Weights of a small transformer language model.
Architecture: RMSNorm before each block, no biases in attention or MLP, tied embeddings.
Training: a variant of SOAP for these matrices, 4438 steps.
Each number is 128 + 32 x the weight over the matrix's rms, rounded and kept within 0 to 255. Layers, rows and columns count from 0. Numbers have three digits each.

# layer 2 MLP gate, 704x256, rms 0.139, rows 31-102, columns 128-191
161133115153122134161111156113152126162075102145153167087153163125141128171154155113136102128181111075093026103115101089084067141128104106128131121105079107194112101161180183194096094145150153
150147151169130141118090128135109124126123162165109170150147115091178110185102110160137082177130139096128152099148115186134125084098179172149089080084127151142083123105129160114127124127147118
079159098132151173073142133162153114073164169109145120112145156116142109141200096131085095165073130141182172131131156163116118108123179079098156191097106139134164196099107125110069110065146116
103117142147124111115173117074096077075148122139181135115108105173123119167098110121121114136144123126152141120136173138122118107133082131127100130167114119166144128207148119140155163128111100
114095146198126160131087092119135106160120111131062133162161104136046170124123153140152178115154119130111086129115127171103202119111143145160177065110188131143135060149154136132113152135133072
117061098095087142120118117125143074152128097144095111146110155080126143150091147129083134204186103170140101140081168165092090108133083116127118134077149169130040111123112122157081115192211146
068064126158074102090181127208097180106201137074100089120038153120133136070178163202177147080072083087131160107106109164087180111102191161183174110164192156116162133160107046180134090201095123
140116112082106176139092149096124095102111126101129114177081129061074120133149172146167081118097048192159142094082117156110138149116133140115196083189155086153165140101200073087206058134127057
125132119147070101102075132155124155131111160202089112118120109141127128146159055118143146162093147131101119080171118154103107073163080087144124134104142141124123156093122101103147080147135172
192124173102157185190148128137179135106079124060128136159144141142088102114156147116106115069192189131060144160177148123148156141134103109116163085154096135112138158094163119139122124138164068
065147127126070160082191112165136142140145119116121169101141136129171100144165166127085146122067108123123109135049108153129171128090159139169121151171107207125147128111147148146122133104085111
091159079143162135120139120110141101106139113119147139104175154068111081084142140179127104145112135167152115167128112133131128112122101098091123119122088161129128132143143087155148151149117107
127175109117122147103176098123105153114153094182104175114103086174149075130099131112107164116151137157116123152139144147168120146131115104088166127149130114150104141127110140172109166138085136
136167156138091138145118137093165110102088166114153133118125151178112146204145100133115076143158107115134169149129194153118124120112130081120117171148121118157112123143176145180139107126115118
117074122109143097127160174115206089096090135168141133133103119146091128066176118149070136120102036151180132143109148124142119115147117102145120132132145152096151131123122101109128114148110190
141084106134155124107127154169061144145099139071134165194157117202137118144073059149154092090094119143066141170083174166158119175142101083146122080051120148144139142103115133160125179134135126
087056087139126105173110113132090127160113069081116134221152027104162111141158138108090118148113126162107143182053090132107107148099128159047105110142184118071143126118132180152112180127155092
127139168107170105207127167130150133146108098125155091074093157164103146126110160142123112093073154132067166166189127105145085074166127100106120137100089073137149094161068129158215160164140140
101154185066115131121123094091174173166159127120161117190106169102127141123191078054113137135117146073124145140106143119138130168158093093125161128113158106142136165126162113102109166119136074
096139120193168120106249123183164079085077144185148130087103113148115091119132112197140142118082144116131046133118067110143156111163114169090129077123123150141135113132110132149078139132099163
111131161140125152118155169132150169157110134120163097139123143113132112180145116121189098129062133185184167066149083126064130126098207098119180072142144158110096114072102231165132129142129158
090138160135088154127099134128170097075132092178129134119077047165116125124147128097079093161153130099133161157112120138097152109150101087065103124136124109103123181109108156119082185132157133
079130176087118156136095181137136140182119156156121116131110163137095185122140119205139142167183105142130186139167149123095134090112066098090138081165106098122125137103102114115134112120134126
165148143122122079120100094099107142189162141094191144073072184121187165114216151139105135187166174150088169143140148131133113110110147121161103140185137130215113151123060148172187103072069116
122103148118093099151148104180110052166186141181103129148150135159132067128126152147162135163157079156166126138146176219125164107082116119111125032136145157065137137146149139065108175135130119
114139112102129096122170142107135127113132131131109106219159140116106161035144087142133125110134130107155140095133130111136139117128107095159108089151099137172116171117126128118184200151071144
067051164119137144111132181138109105150100180139134150130163092120098103157133156131134159155175118114122112108128101153109107102107104152104098153141102144104136147123125086183091136158127134
122095155105150122126123230099102125085107131126111150187079118123122118165108119053170102170119098154101124102123097135131102088118111137122108100175134097086099184100171154139114151140098136
114131163142163159110117122142111130131102074146180100205056047197079053167156162105112126065156141146089124174186128100152097120158094101149144136106154182152128169093137090077178089172110073
159138120115145150087050158130167140119113143074143114154125091090117108152136150131181050030145116058142088178163088143200141094060154096126105116127165213180052146118128107100137109134130119
116122165095155107091101154081171193118137129154080107126130115126085104181157140118122224130070115147195082092078052132162132076149107168136096089158144101175094118133187159145162128064085061
142161101125098122151155193146127112153110106124147140124118126148122114104113133076107112075106039175110169097145150148131100094154129109128162106160165142102076116137123087210146129095101185
161126129144149120123068123173132137151196121167078122145092175111113088123114143153155133143114136178158100115115153095165123128074113158091133145125094127142119110130107117132124148165131152
135098144131200090152064157132122137108101135088152145125143094089154144133102142164115098143150060101139187151116088138144125144126174124170091153143129111111163127140046138157191113226118148
097135164097101105100149137127157176079193152124146151097093065163130168150121116185142135153182139141087119124126149176092132104121142085127062166181113132099119107098112124137102114094118119
093160138127180135096132130096169142130082149094159140168138114155154134131110127189128098132133096153069161119094172142158109143122141117120105111189171115114173178092124122150124096163143135
142138108179138128135142135098078134201179166163165118169099166124119147104141140077173137120144109134131148164142141073140119189116120083109129121149091138223078163160144149086165172165123115
125150124126118126060139114165068161136173089112177160160133031114105125155161172088172113158148124162156093116164084164129130131066131130159079067203102129166120155156135155164133104089152117
073034113148127062078072168129134168148112166145098125128018159143096166128146143150177110153151153107106169051160102131098106085180139076121170094121162110050140123158139130082121197139164129
183128123135123156125119050104130129111111121147077132112158110133067104121098114071082166109119137122092147182098096090167112064131125163132129118166146145145128163104094160117147127165088170
102145139093140095110154141132104107166130145085079157096170154156100111111142112110213075128096159145128146086143094095102093112114134105115117139143183066064153120150115133157128145113072085
148128164084113118097136122132084067056090168121123149102145112076131096125155113174098084154146142162118209095105105138140175117127091136096162075162131138155114114116159115206152104153134113
206097140116138116135064165055093119119119054110162112153099142156170120151112122141091156095130168151148122105130152172114113109119125142155117178131134110121119112101093094110097138111096098
115086047180143088092070140128092144157125140139107130108162129098178151149101082111103172089166139146137096101123079124137174118139175128118110163065088109128168113142145126100128110120124107
135190129078099095121087122100102133111086139163157126129088157124111150142115090155114141180109106075124114113121132114115132132127180157097094072116137127111082135086121119110110099118115142
153077074068053141172184049080131125115101128138086116084148154093152220149126146150100123091114161115207190084103164127191093096103147163153172130141113134137076129181105058109206118129138109
124150172108105109106096141134201097164121132115133128165136138131144116173142112120110119144101097111111143132130128132144139113103141105143164103123143146074091110101156154117110176149163131
116119118074154057104108165121119094080176112099123079080134148085160161049119154131168096073116152123200167078140139112126125122150134119118081143120107087111143166118112146144117144086106121
043067116096124143113189142119095173114164081137133128118134160150183149127163135091112070106142171174111056139084170076138150112103174148144137089108156068129132161127142154123101142150144119
142142084134135146135088137093142142136130126144107117130112175169133190106145173105079111077206142132094128124151096084142096061130104077130118121142108147132139126123158150095087121085112141
056132116128134133095109111098105122118176134104126133113098163170082199125093135126083126138175104151115112110142147142122139114129133113068074109155113156075101138162155150103128156112092145
208137104120120136122145116111115162123131111145156098112122117133197141116094139136155131089185130158049123148167128126152090091093118097140133121149155145131137218145149144106095139125120136
143095093115147197139102131134126108104110132115133150131165121126116098109114141143124104076143156159106178195094154128151110137037110105085116057087149121128134139114165139095107125191161146
118074129137108090066108147130120128165143121130144121183066079120103090153094111175088129116121117126082119112122147167115138149155093104103160149125107139146164102140138116165124135121138111
079141132138125199149131137110094124144180138151106111130098104150079152154135125117123152152061079124135101131109193117112152148115109141091117085160076170146112101148141178142122123095130145
045067136107119147073140121087092169144127146075153115114175169097146126144173112127132132181066050057101078073007072093144168153141125192127165193187183143128099124120126107093076122105088088
137108123124170118127158139180179153180108141198131160094159117146112104108107113118117155118111112073084170110126130152138151155169129114151133153150176092138111129136137120162094119131123135
081135097142116176128150154092125160120167157110168134163081131150164118096112120123125112102172149128078124160148082163111107173120136146148122130135139092114103124126119153085132087118146106
046089088186151143086086105098129217111102085156129102208114085157181138105171152045041080124162155140099148106124102100158136160132146163142106132151120148111160174128081164096081173122167121
096116116128129168143182137144187142184126134148129128138117173181067138140163163114092096087131152070085100117114110129148126147067078046167124151136106164079076120109154174142100117153079131
123128111217094191087138121130161126140114070115162150131131122145118075077109143090086101122147114089143092139116062164138120120119116147161106210084099126109093137105093124133089146100156084
139144151112119118081166077150100108090146152147089117131155118220145114120109146138111133148091124136144162070105211095075110130116056147125124101133133146107116120176110131139147116175144183
120123135111131127144108111127128135134130158092141132122118151107118157078153130098066155061067099158162100073133142079137109122232157135135140155105088094175129080119116154089160161133119135
075096124096096108134154115117082088158080111098154133166156118136147088114138104111170124097080144148138192169130139141168107127140087124131149114168139104093148126091122115150135162123101146
119074150078087130131125156141101122093107148110140129112087096148169124145121167159180133067114110116129145164119142136136124126117130116112097030178098166142140084185096179110138164128147149
105159109069136164166195170131096143184136111149149118092141120116143137128162133094139099078096099103190113168120119143084130075122076105134039163163110090106137136144114142147141126136141161
141059122132121121165137107114091133128141107119124122046152092079155082182152134133130069101149179137134130126129160104052207096111175150179095085114110133148139117119113170104136102097078117
129136124097116150113156114091069139126127116106089150169123058129116030111075097123161116095160189160091129065117139152167132146091097120125173108170133161128125161085101126117122141174147149
146096113121130127134159177071146121167073124125101117142191131100134075091088146130112178124147170143156116112109154092107103123132135115120119202116088109150095122107101133157094115201137161
118140104178134127130129089140124232159137087143138095138156088143146093141085137079131112150143120154110167136088173138103159128072121128136105140120114192128124186128166107114152084122221118
123134127173116112155110094088139183128142159138141165132078143158127172076121108088091180160134117153128172098108118152113126151173072058101138080098129041142149110135118094096132113143123135
089122051133119094151093171190152097137130102145100086208099145169163103178088140134157128140060056190135148130189094088142117129126066087142109174081174122090182149135131158118150199096127175
# layer 2 MLP up, 704x256, rms 0.139, rows 31-101, columns 128-191
098112140125102081123145074127087129150146139132141178115069113140121147082124139184029112162141108130121148168096093159144158129149125087096102164132165182115118146099124171102130163061134086
126093152126120140139134134103171133105116087078161123081093159179127080116095125138151167104137113210133132079093167120141104155175066127142125201170133059121161130113105057137121126158138162
128095143031149117077160176150140158194087136143098140105101100111077121109121112144112163171191143108099157123108092099111111107144126133112118105135149139198141107165107157167160154145135162
157125109117132143126120132186150183179128130121124108144160155072116123114153181169136140158090150143121125082083104107149136153130153122129152100056114143069125119084103138111095113124127146
162115136103100085111104123117143074120083161122119115155126142164124122145172101131149112139103128096118154133145163112185085140083145159082074152113141095122116139107122096100140118145094149
092181103130159109108155139102102158124131147097145092087170140166091104141156147138130107088058135127130152103186123040157161099078168099150132138177121086148219133097123136102168134100090128
168182148134095142142129113086113121196109061205161103138203162142149140142063137036098132163145134120063077104159078140110164098109107134147103143113096091142065132109113094101142125122141155
129115162109218168131104136098151091081120158136127119129157131121065084043134075097094167044121142121141100174117116131170133116067128123120127118130159141137144085093133089150154152047116115
109135133086068102067148126164106145131135126158110157172129132187129114159120114133130113149106096130104113123123147152086107102152104112134120115138151121133144179101107122102156121089110131
187107092117125100117138158133173105166067080089078113110080115090158126119183154135131161104156090144121101120101135136170123079144132122103160093146075146124126132139116127124115098126153156
084113128170125129102163158104065122112142103110134135134134120107120161174210099109086125120123145158145139147066108115113186119143096120072150119124147158109159099086150179154158160137087102
123153084129132128158152117130127144130156151118145102127155148136099120076170114152137097176143121122089080180147114175157102138144072105088100121106124163121190096164152116216154191132129127
072175134077124123183152139170112080150156148126142136097163127069061206108135160143124139139121144107095115124129099100129185118160152122138119173079114129161138114106093135113137177142137136
144121158103126104098128097127100148164160166071160137144096142132111084042128165155155145136135143135145101146111099059134131135149089188114103164129114133108127093133089152155142195128128112
135112069115114131060129152120098069105149127160142130141082142176161074154108079123043108100109143172129180191190149134149096135106127138107099100124107147163144102116167138069112087161161132
124111087170090142159133158123156071160082094128122120158090183083182098149139093129134117092112169118137124113113095171133114115128179116173144115092122152129131108124126192160128094150154159
180232135182149112113120093158114143102142144239150131072147148143117113066104134185120091133129099170148148053172156134090154100153144118185173182129060112070100056145115074134128096077127145
140136168091084039082161156153130130161101160106159128115181155130123116169130119177154107167112142089161105116119090128162144112153143165151168121126146083107111102137098105157166214116147041
164116094194135121139128143181093100114114158148117136087142068180111128121108147157140131106130132168124103102168101108116126092103144175127106117148079153135119097124091150127122093153121185
160111149072115095207144148167122196156129112181124100193118189175121123115136149086168106161107138147126124104118142127102121200175156136107131157108140110106094172152112152136119175133181176
113159154129109133149135180101146157156099113125125134133081123093078120162139138149150135142088105168157137128107127138112113090128149158164186105158169128137084165093102166136099124105132166
132156158137137085151096155135155100099132086159157148093108032155131158126143182138069126144146140096137181084135111115128203075138149125051162089101101143127113128068110079088123165083188143
115080131060138112142132116100097061164121129144117132125147133145115167115171165150118163129144160139119164134165089117080097121136090170144192115156154107114074107120147141088078116115118128
123111165067085142090094148164099095144040143171115109140147155161111130054112139122168094157028100054107110093107143128104137112100075132122133095082121153088117164121083153155116140166147183
198120138138121115123131151126150203111109093104154165115097143151112170123106123148103093115082154136127131106139148000146046118175160116082137183151103114248122138138174193132181114151134102
137158125109074155109125121088189168146125125107174136117145117140092134151164164117143072136089126088073151091095100144095149105104108134115156138169148123168127075133122116089165122117123162
103074151160149116140135176155130092169096170096130153110134141131127125111134189115103182130168138105147109128144123130120081124114125171132126135144076135105129140111113072189137149153154125
092102100050186109072087207132115153080134164118129152155131094109114098121120099101182122141105142106113091103152118126157069127114115183120092099147112109164100148127163158096107169085138118
149092084106194190110152090124157204116130170114084117145045075126086166069120170149083109093123122115159131166163028078116127128136099131147083090159172131071104170104148137140111119138109075
168133091182194101160161175146222122120184194154118131158091163183108103103119089126204124170176120167085146114132118097095127131126177161174183181081144077125099160137154090113150140175126154
104147097139122133163178098125092103118158138117185120110157112129156095082103101137175078108181162175112105166162187164057082169102107120120137205182107075132131140119107130128098176195149203
141126112124161128131127092137143099112193137077166169131096172129143119118092133135105172151097127147128122160119108149134084155132125162121091107152112124130118154099091132077128035071114150
099155123148125173096136149091132116146083133144139123094145126172117109128071120141126146193109129092116153175130118146080077126181135125143120096085150144095138150125152124169131124128104152
089202108126106201086169124174147162182159094180133075121146158124092157102133091092157118105119197081154076117158171087099125124098105096066157146107096148094104161190213120131126118101089125
161153108148131105151184130152128108179091187133202137144164148070101086126095147093102119101109066127175171136130123143159130124160105166138115131108159120155133157173126166128121138139157128
164089172087165114081110128071175128151125115146192120159132109131123130159099113129109132154152078150087122106063131127160092121111143110121110138141142187086097126123093121149125117135084136
152164134078119092145166097070104126168161093138202147111102130111100105102170160114134082109145088116107161150209148107129164180107167073053133068098103125151102171136144181154134126172151138
123139123109123143090102093148105106112133093152145089181145176178116170106081173145146062069106128119172100145146148176166126131117150131166182185105180129145083166158073053140134087116111134
157051094158151133142094085158088152117104183169049103113089161123174059163155120142154174139120077127118160134100143040135144130132120138097189153114112134106120151175111077127150168176049243
096156116091108072095155101137124103124093086111198146112122126091129162110111051139144097166126140158124117136106107165139198160142111214113136093083085114111103102097066129140116171118206162
148124131111155091167135126154114109117163140117091131119134139108115129120116065137190115098141173155121137096137094079084147139105138155136114152135160108086186151103118133178163133148096076
114123142080076119120137094107149113125108171117080129141168099142084130126181124178118066124164186079124126225094128155130166102152091146149104086154133125101112149153113124195181126103109154
130137068075171100138154142079150118151130132066108120102117154094134117140210136120126122117119132098111136112120128080107132152102145162118176110123123156196165139159134111139172139127097129
194125176083092167119152138117150111088129157110158107133101099140070148099078145093174129175101065161148135166160164189141151163117133125170128143160113123108156125105132140129142157151144089
121093159155082169132128154115103097123131120123174168074117098104135066120179159124098121109151089144089147127110124161105183068187140053163126183113137127104147103134090121171105139142153175
189212175201199158060100180098139157165144147135170105136121099152114026138151091154139140163147106123021023194180067163082143181135128110088093131120142159096209106006161167148060156131114086
109106102179141149163131138145088132094139136159117146132119128129134151129103134136138132131146170176144106126133149160114119142135136080129093142101130118179143139167100118106146134081090121
129117128152109124157153129115147115122145113130140127175094155176070150175136153087078153123133080142111083159095110121094098093160117056128140122208154145160147041109171099134130130134162108
139058149156164113170162178117115110179121095121108185158125203157197103179177154121163128139057089167151132084126123115134177145130159162173166137181170201128128141178149081156086197185138158
153153095119140111127107149110170132118136120135125114124116172173141157088123165124072136081190158152117151137143130136114099086128125099102131119151131144141157135115137160114096116104127120
171131120148141138123129132131116123133092117163131138130154109077144076168135147102167144119052131090140138143144089146134145109130108143140160172138163119159192121101110126159139121174133096
187145100109100114132154121102183128089113085101142140098144142072194168119114096149141132114192140137105102159135122099120097097090121140144119183125172128095170194127151136092146148156168172
145195131106105118047158113135151172104109160163131080179097168146131141139115138094141111157137124142192125064137089098078190093153123164161119217153129117188119129138118135124118124135135148
131198122169129116139150114159121167049117135113167121140168110107159135124106094082127128153116118160136163123108107087159132115133161133099082118125081161104100171106206149095135142137112072
129144111148116119170088149117114157165181097139067173074083101132095082142152136120122130136055087112115108114114138111081149164149120139113108120164082193177130142120136113144133110103129126
142151091125140136082095113129114119122133146134158118158131137092124093114130130102125113113153125124160059143104142115154183115160091159152113130117136113091153146153163163170138146117110189
119138093113140131134122121178173147181116103184139148109142116175103158118130134093132151141097105097132135146167117119140096140132180115178146173181136125123100155137134100159105120074139152
207088153079138125149146118171099161140087120100104132138131129102103160134122101123146155156143120146161155139142182135138142107184103119086087113130086106122146165091094152175130185148145124
085100117099130178087083066148125182061125120095195148169173117103147115106165086117044091131154121140092173105091097103177124160126081164093113147121182057169126163077080120118163186130112105
100142101101090092128216113094159111126117085148151083093144083125137141139113146118136115114114140102176176112107181141139172149135154092138152164131055084087114155093184114133099049083147109
142118044158066139162142138143174149139167101160143129122132183111144109078127146141096081184159054082141106126093105173140081161118177055158041160148096136152171150056148119146119118134178175
155118107152089123109096134098137162162123124113183126145099132029122150169138133122118144132138148108115062184138056168154167118113156115112140149106145105137128107079155151081108122102092085
113129122181104136144158127132175115091107140159173107128131095141130135170092113134163098198126094116144143154116154141131144136046081127115081101151155126065111174126147134140117136094133127
154141123097132146088142174108176110120079088149190168110183178160064139143121169122194145159145107066080104142123066091139136151128085081183062156084119142152138140153188180185170122195122095
128126152062112113141120138116119099089105126125140135126107096121181133088156157138157116088141073139107143160156093150142159093143107133122098097193131183192122075134104165137118126100160159
201144045093177119126167160127082117178141146158120131082106137167138077135179158108152132154128156078153120161122118133088123080155042090085101210209079112061164143075117123146107058143143174
100071170088119143171128055108109140135103135115076141094163152090157121182163133098170062106126147148164190091138145122074154092102162153156100119108151138101132143104123193131147117079069131
121165069120142159102183088173132126106099139129143119188139102137141084120055117132103125078086107127153164178087102175155084130140147125164107123144097144133165149112115155102139098144111137
141131134195101145119158122118185116083135111186125107086086145084126086152134150131162156112150126140099113072185132114118163082146137140165121142108165077158165133118106146164141154132137146
124092123097141083052126146146142071104115199146149132125133138112114139115134104187139112070099124110109110134137117137112061144177159114158186148139115148129162103124128141172088159124122104
091141139163114129082121064144099150139107098135125128100188094117153136141108097140061088136105114115071103126107104129112123105132122121116155143087127090078087107135137123139081125130094142
# layer 2 MLP down (transposed), 704x256, rms 0.129, rows 31-101, columns 128-191
117135131094113108131064167146192128130104158122133117100084085190082145126163094119174156134206135129186118165091156177180156076168144091120097127195152118098143121109148058127132121128147120
141132023133152086139086151138132156113126091206148146118102144127121129136156150102146094094122113138144088134150126179150143146124099161089156121155163126045192060166126149132209091142053168
053139162045105110065102118156138176127102143103178112137197197149162075150097156118086136149166148155139158117148117106138173075185138164139092083184080141146089135167152136153163086133097168
071106146123163126070123151153092117081151105136118158111151098090087112115164119164152161122141092129162130100110103143162095072110146152143148097186095095167176175146121154093102126130112166
181152108166079176085171097190097103088102165110140093132131136132146087100158092135103175081086061153117088149159106134145176119072169160153107147166142129153117091150101101158200152140135118
129186141114147140125093135101135164126121133121071156124168163170118135128127171105109148120122160138170174096091144112108135088112155116098176111184153151142116109150173142107159115125083126
151119145045113167131133144152172124117161128088143103128125062047172102103128139140151152113096105142131109182115094082098054098079180126129097102158118087138111102136116136172104136132174070
188162147129202098131100088149183157134127201087187161070143105011139102070133152144150160129130165195100121153255176164119131158132062053192161067158115116158103111178143121138123124117136112
104135109148043095112098207082161112122066091137079170148146082168131091166134136155057109160110123063116122162143121119110115159131098106131132117174125139123105142132107122110146167095085177
152141178118088130148128107126118160074098157122084084110108152154184109176133132119166122127143101156110141168130090057122109129144125119125095130111142127140137078090129091176136154143136126
143148130166111147113167133168063123074115145104151120117123126140085142125075151167026078091164111123145080145070140131133184144089116135137129133118118175122133117093118141123100131180134136
074159100127091122145169163062151124154127187116177168133120143091070108086074176104156166163166105154110111096087140144089111121155156099080145173105080142099224079168172160152144087156138142
128128198082101078095051137091112119116149238101180134170067155072180148057107147144117111134120130144111090176116105136148097093138149142115111115122165128130128127152147111106131160168142103
106156088119121135171114143090154150135198074102163127101101090131161069145098094106088150179140106067129166184145155099142158156128107127125149142136165141085177110089130117130194162162119118
132096110093154071087106185129147106187083156157143108160143118148095156103132160130110123104121091197137183112177145122112119104133119125116008140142102166085122158146151203082064103165130138
158072082090165028127122179114127146126040135118097104139173102099081130139091100123114122194129074058061129144155157159144157182099124135141168107064138158110151088111104114085110147135123131
163141185052180198135102135124171064100118121153101100097085089080129133138154157124135074162093164122094102153171144105085133165208125149114135089138073095139168124124135111119157131093129150
063134147084103055119142175113168098173142103120107140102133086099091113079127104149146094050147142132093151064180140112113090130123114148100141143131089183103088146157083094145189154093133172
163138111113133146077142118154152161139101139127149205114074197145125141146114092108103096120174206111053183116166110104160098140126124136107116150129114126108166090094123136130179096131112129
094160110174108118106094082088164116133125166126107200099194139085162105136088132154124118108060149184157156102144148088102204114126124172145098162137172133185106136133135151122152156189080136
153148080142161180127173149154194093145095109122047120122134070096086140138145130124129136183113124124137189166145110186115157128196163088152072112166108150120138118101153134041090065136128149
099081153094138108131123097171098117116155128178126082163086103158081162095126140127155138142077155098118088129135122078151143101143148108125132086091099168109137091099133127142191134118126099
127109146173109104138133120119092047133112119136136091157139164057081143116098154232180180159145177184096108144115122168144140079146069161115147116139137132149087071148169115128109126176169113
125115161121116168142173151077107133183087172104128122126142167150158095114165120073086120111118095083128121147138101160095099128137118152108060122131156110150188153111162137142140118128109096
130140128202175147156145090105140140145099124141086088135137178133086131106112116157166139154095142110144102154128075152255143137160161128094147139115178110101114119116175164182129111147114117
193120160112205149053114153141139158111137125099173141172133178109123048166149179127082132088106146104141098105160129133189136115134160103150168132132122134112117119125134088071105070081178089
117125107169121120132127147144143100088156136117164128111118101156157125139093108152117153156165154090109148146043081155140111132140137096139140144136151126127138085111138149143100123123138137
105134114108159161182125056108115122177134122079073090138126121092163126116141141105099078154115138130098137102149126127121141117118129095111117126163158157089126191098111105151156145116102140
133139202120104100146130167154181134149130114130125097093112128106151145135121146123104157122100169177172127074115154122146119102124088190101093126131106136065105058150144119135066143158133111
155198143102150137186098133191144133039147123110118144104187214123172116108130107131160137169137213141123123135193125179110078120202119135117138143110116153132158138126161052172172167133116155
187100121078097135146134097160113085097164113083158166116156126112126102193128116162168104173137122096055159146148190111103132151083125103132136149088190044116152162125079163128072161117122154
143152149198120136142118122101143140130211128148152194143083159096147144110123134162117165149142127121131109083134129136125115154147073146151126059101137190166122092143142110051118109183145088
068164092158143161114152092115122089123100122121110147112109129079121127124132077158124151146169088122123126184123140105125133123154161132082102090142154140097086097156144151177166133143071155
137173159121116127068189155116164140208130121139093136182080083120157161069127178121128093103182187098105077139130191124156106174140109151092168133083133138126128155033160129087066108101124173
146129184144070054157154160169160131125128106153138109125095144101112130124085136139172112134094140110127151143113129154132160143109120170109156072061059109127159098109126104084103145124190152
154107101140185113095147177078156085124102085093146111164123159104131133161138097150170137096114077133163163157100122124140153083132149158104093145119131058107090154172104153115158171160169086
148145138109166067148096070063148255150124117080107156132150123096101136094159085147147040112131086143090165180114158135164085136098144077107147121138105175162133200182111176087078098115107094
097143159136144168122154139186127149181134117129191132134135137161156112125135102114084067163123121131170153162138134160215129124139112075180108154073148113099153118145117096187155067031122109
166132106131100148163110122120107135161104138121110187088160112122121087211127119150152090110136184085096096131107134078153115194158154147111194147137109112138070152163137131138106076136142107
091135140154118117145125228090166144144217168093133134140143142123160171159180085177136194176139105135128135127147077125165122130136112119092125043130143180110078122113090146088127153078125143
135145151194121176178104149123115111135120083115139064104143138165178119127155106087173138164191136114145094122170102052097114132143155120162165064111119096130116125105141150153135141145153123
124117169167116082128126137105125094088105110096173108149117123105178172162147145145127141127159123094112142110072161175112115126106189121137099205143042115105139076074137119100112134162143162
148121117133106099147109063132159148138107175093108123130099114109122157122126181153126136185146072126140151102164197154154091136119198140152144152080127150107151115131127090145082147054139128
119094097128104141089173109070066128111133111186119172146104156123109074105141176159139095096128117053122104093097125149137157113137172109172155081161168123151160075104085078152130171091155107
092133122070065055201112125147220104142154171102195059161123124109182125122097155134102156116087167127104157107117111136089137150108080102141150162084109110124083172159164126154127130155088111
160118136165138167171084084092105145097132153094130255058127150145174120173099145109133152118123164114117163088114136178102127172164141138121121153123135117196139068096101079196095129161150115
108131170176114076173140088128080139142163179080139162144094101117113142164127117104119155179129108125136106135122118123159087148070134169113089163143137097113182154117095116106126124099093116
135102160132114128143106111090125168179150117114105166141102168220095118125106149127059163145104138119142093128138134092146146125169200159104153116164115158125117075166145135135169130117124131
091032140036065127157103119090122116119119139152124038169111128147157101178187170113136114042148122158139140100065112109164117132122142123140121168209140139165140131138141122174100145095163100
108117154100101084142096132164085127160167142138141082131137151095129163114118099149101128090089168128126173116123112096123108139125127122113097105082113153117144155126105124113140125127118130
122120168140162132098163130115126141112112166142157177138146166181176123121117120179144166111134141109120084115138135147110130115090127120100149142101106135129128164174133101156137149074092151
136149129128080122107183075175131099087085095124124088128081140146111085105140103160101087126107171081129140108161097149119168103112149155153125164152185105147173102113113149144124170121121252
110097066127174125136158172139126176141182142151161109109076099131142143201144152079110105146129117111109095127086085118129095088129129217142169166136127177194072108119123129113137094065140104
107120101141170116131091129121112169147113089141111198092155098139131124127136107158149167136107125160139101119086095148191080072140118136104168128146073193129137129137148095100130084090115140
144116126121106113128115169099121088139136143121153063067183097199143090100137124151081119108142127126087089160135054123117134153149157085151092111117183113106073175112067089142115130141172148
147086129136133086128141097105048088063132076145073109172103152139087148104144148111162164122165093142131085190129156114142114141143121108073121119117122090111154100105126109118175102155109178
141167175091117111137135113057144152116165158095152122161110092127130137125094120077147159164073166150122160126160152133084111134169132179104142122114160126168123163094084069099133106129149187
135183124089102145139153118134135150129111110031139084102108142129158119143088060101073154160083158129168109143131126149113122130065097164065091136091101111155129152082143110156153163098181167
173136103147153131108109200168168074134062128114175104128165165140150148114109169110096091182096124118154144127155133044113150078105121101161134107115127089103115161181165051145156155120159161
120155148181090111162205137149114134135102139142106068094104087142153046143125085147105144100117141141152137065130159159059150135085126155079152174130152126177170118124143109178126076117129117
105092137162147100132133125171152102153177153168117170131097114088101121082195117115084162158153128118135118074076152097109109043158166182119162136177167119140138144109106159137177143117147150
098059127122217103077157141086105124104078084154095120172137152129144066122132171102147158191171114147130144179092118171135155110096092169099149111053153105163162159131152126145151100140127116
127099106136107116085142122134113147099130109119143170134122110173135151200168099144126126159184096171198162201104167184109112095113128073167134144103156116112120091134145061108161124077149106
136149099152135148140112152132188162197143152147191123168110155132151126141110196147195108108115149155162113146080120130162179117164116091215079132092059118126167139123072174195168178182156104
152107098114064079136110143207141118143095171140129063111142103117141118068141133136140126087147092140087145148196093121130162133063120129190139133112148117128188143148144128121093120071102169
058132150175140174099159175097154082113113210170147123054163134078108111140090137185133092125175130156143118131090117152074159143130104112129153137129148107130098181068113087108192124194111126
135125174137175113140172102136106142110095099142080082155148109150105137153119112143115097104172151138137111115096147074074164137125167110178111091181161147114110089154031158130116099174101170
169093122148123172153127083135105126126183099123096121182102112116100093118119072164159175108106153096098138125104097136176140187101160115112198116111086136152108164132151120128118119134116146
148099057101115181114135117132162069021147127140157154151097136137166123124142195074151130132132142139071140158091133105127142144119151143119155105096136141141125098124095184126119101131112123
163056112115126063134126085069168093091168123195131154106117208146174116146105143130119139135095120086145142091115130091167077134096141105149187084136108086100160130152115089103084109186103162
183116135145135131232110094078123093139095188164130101119099119093156186161178112120150102130204117106134162123109073155199152139189099215122104155197167094117086167111133147167113122117125111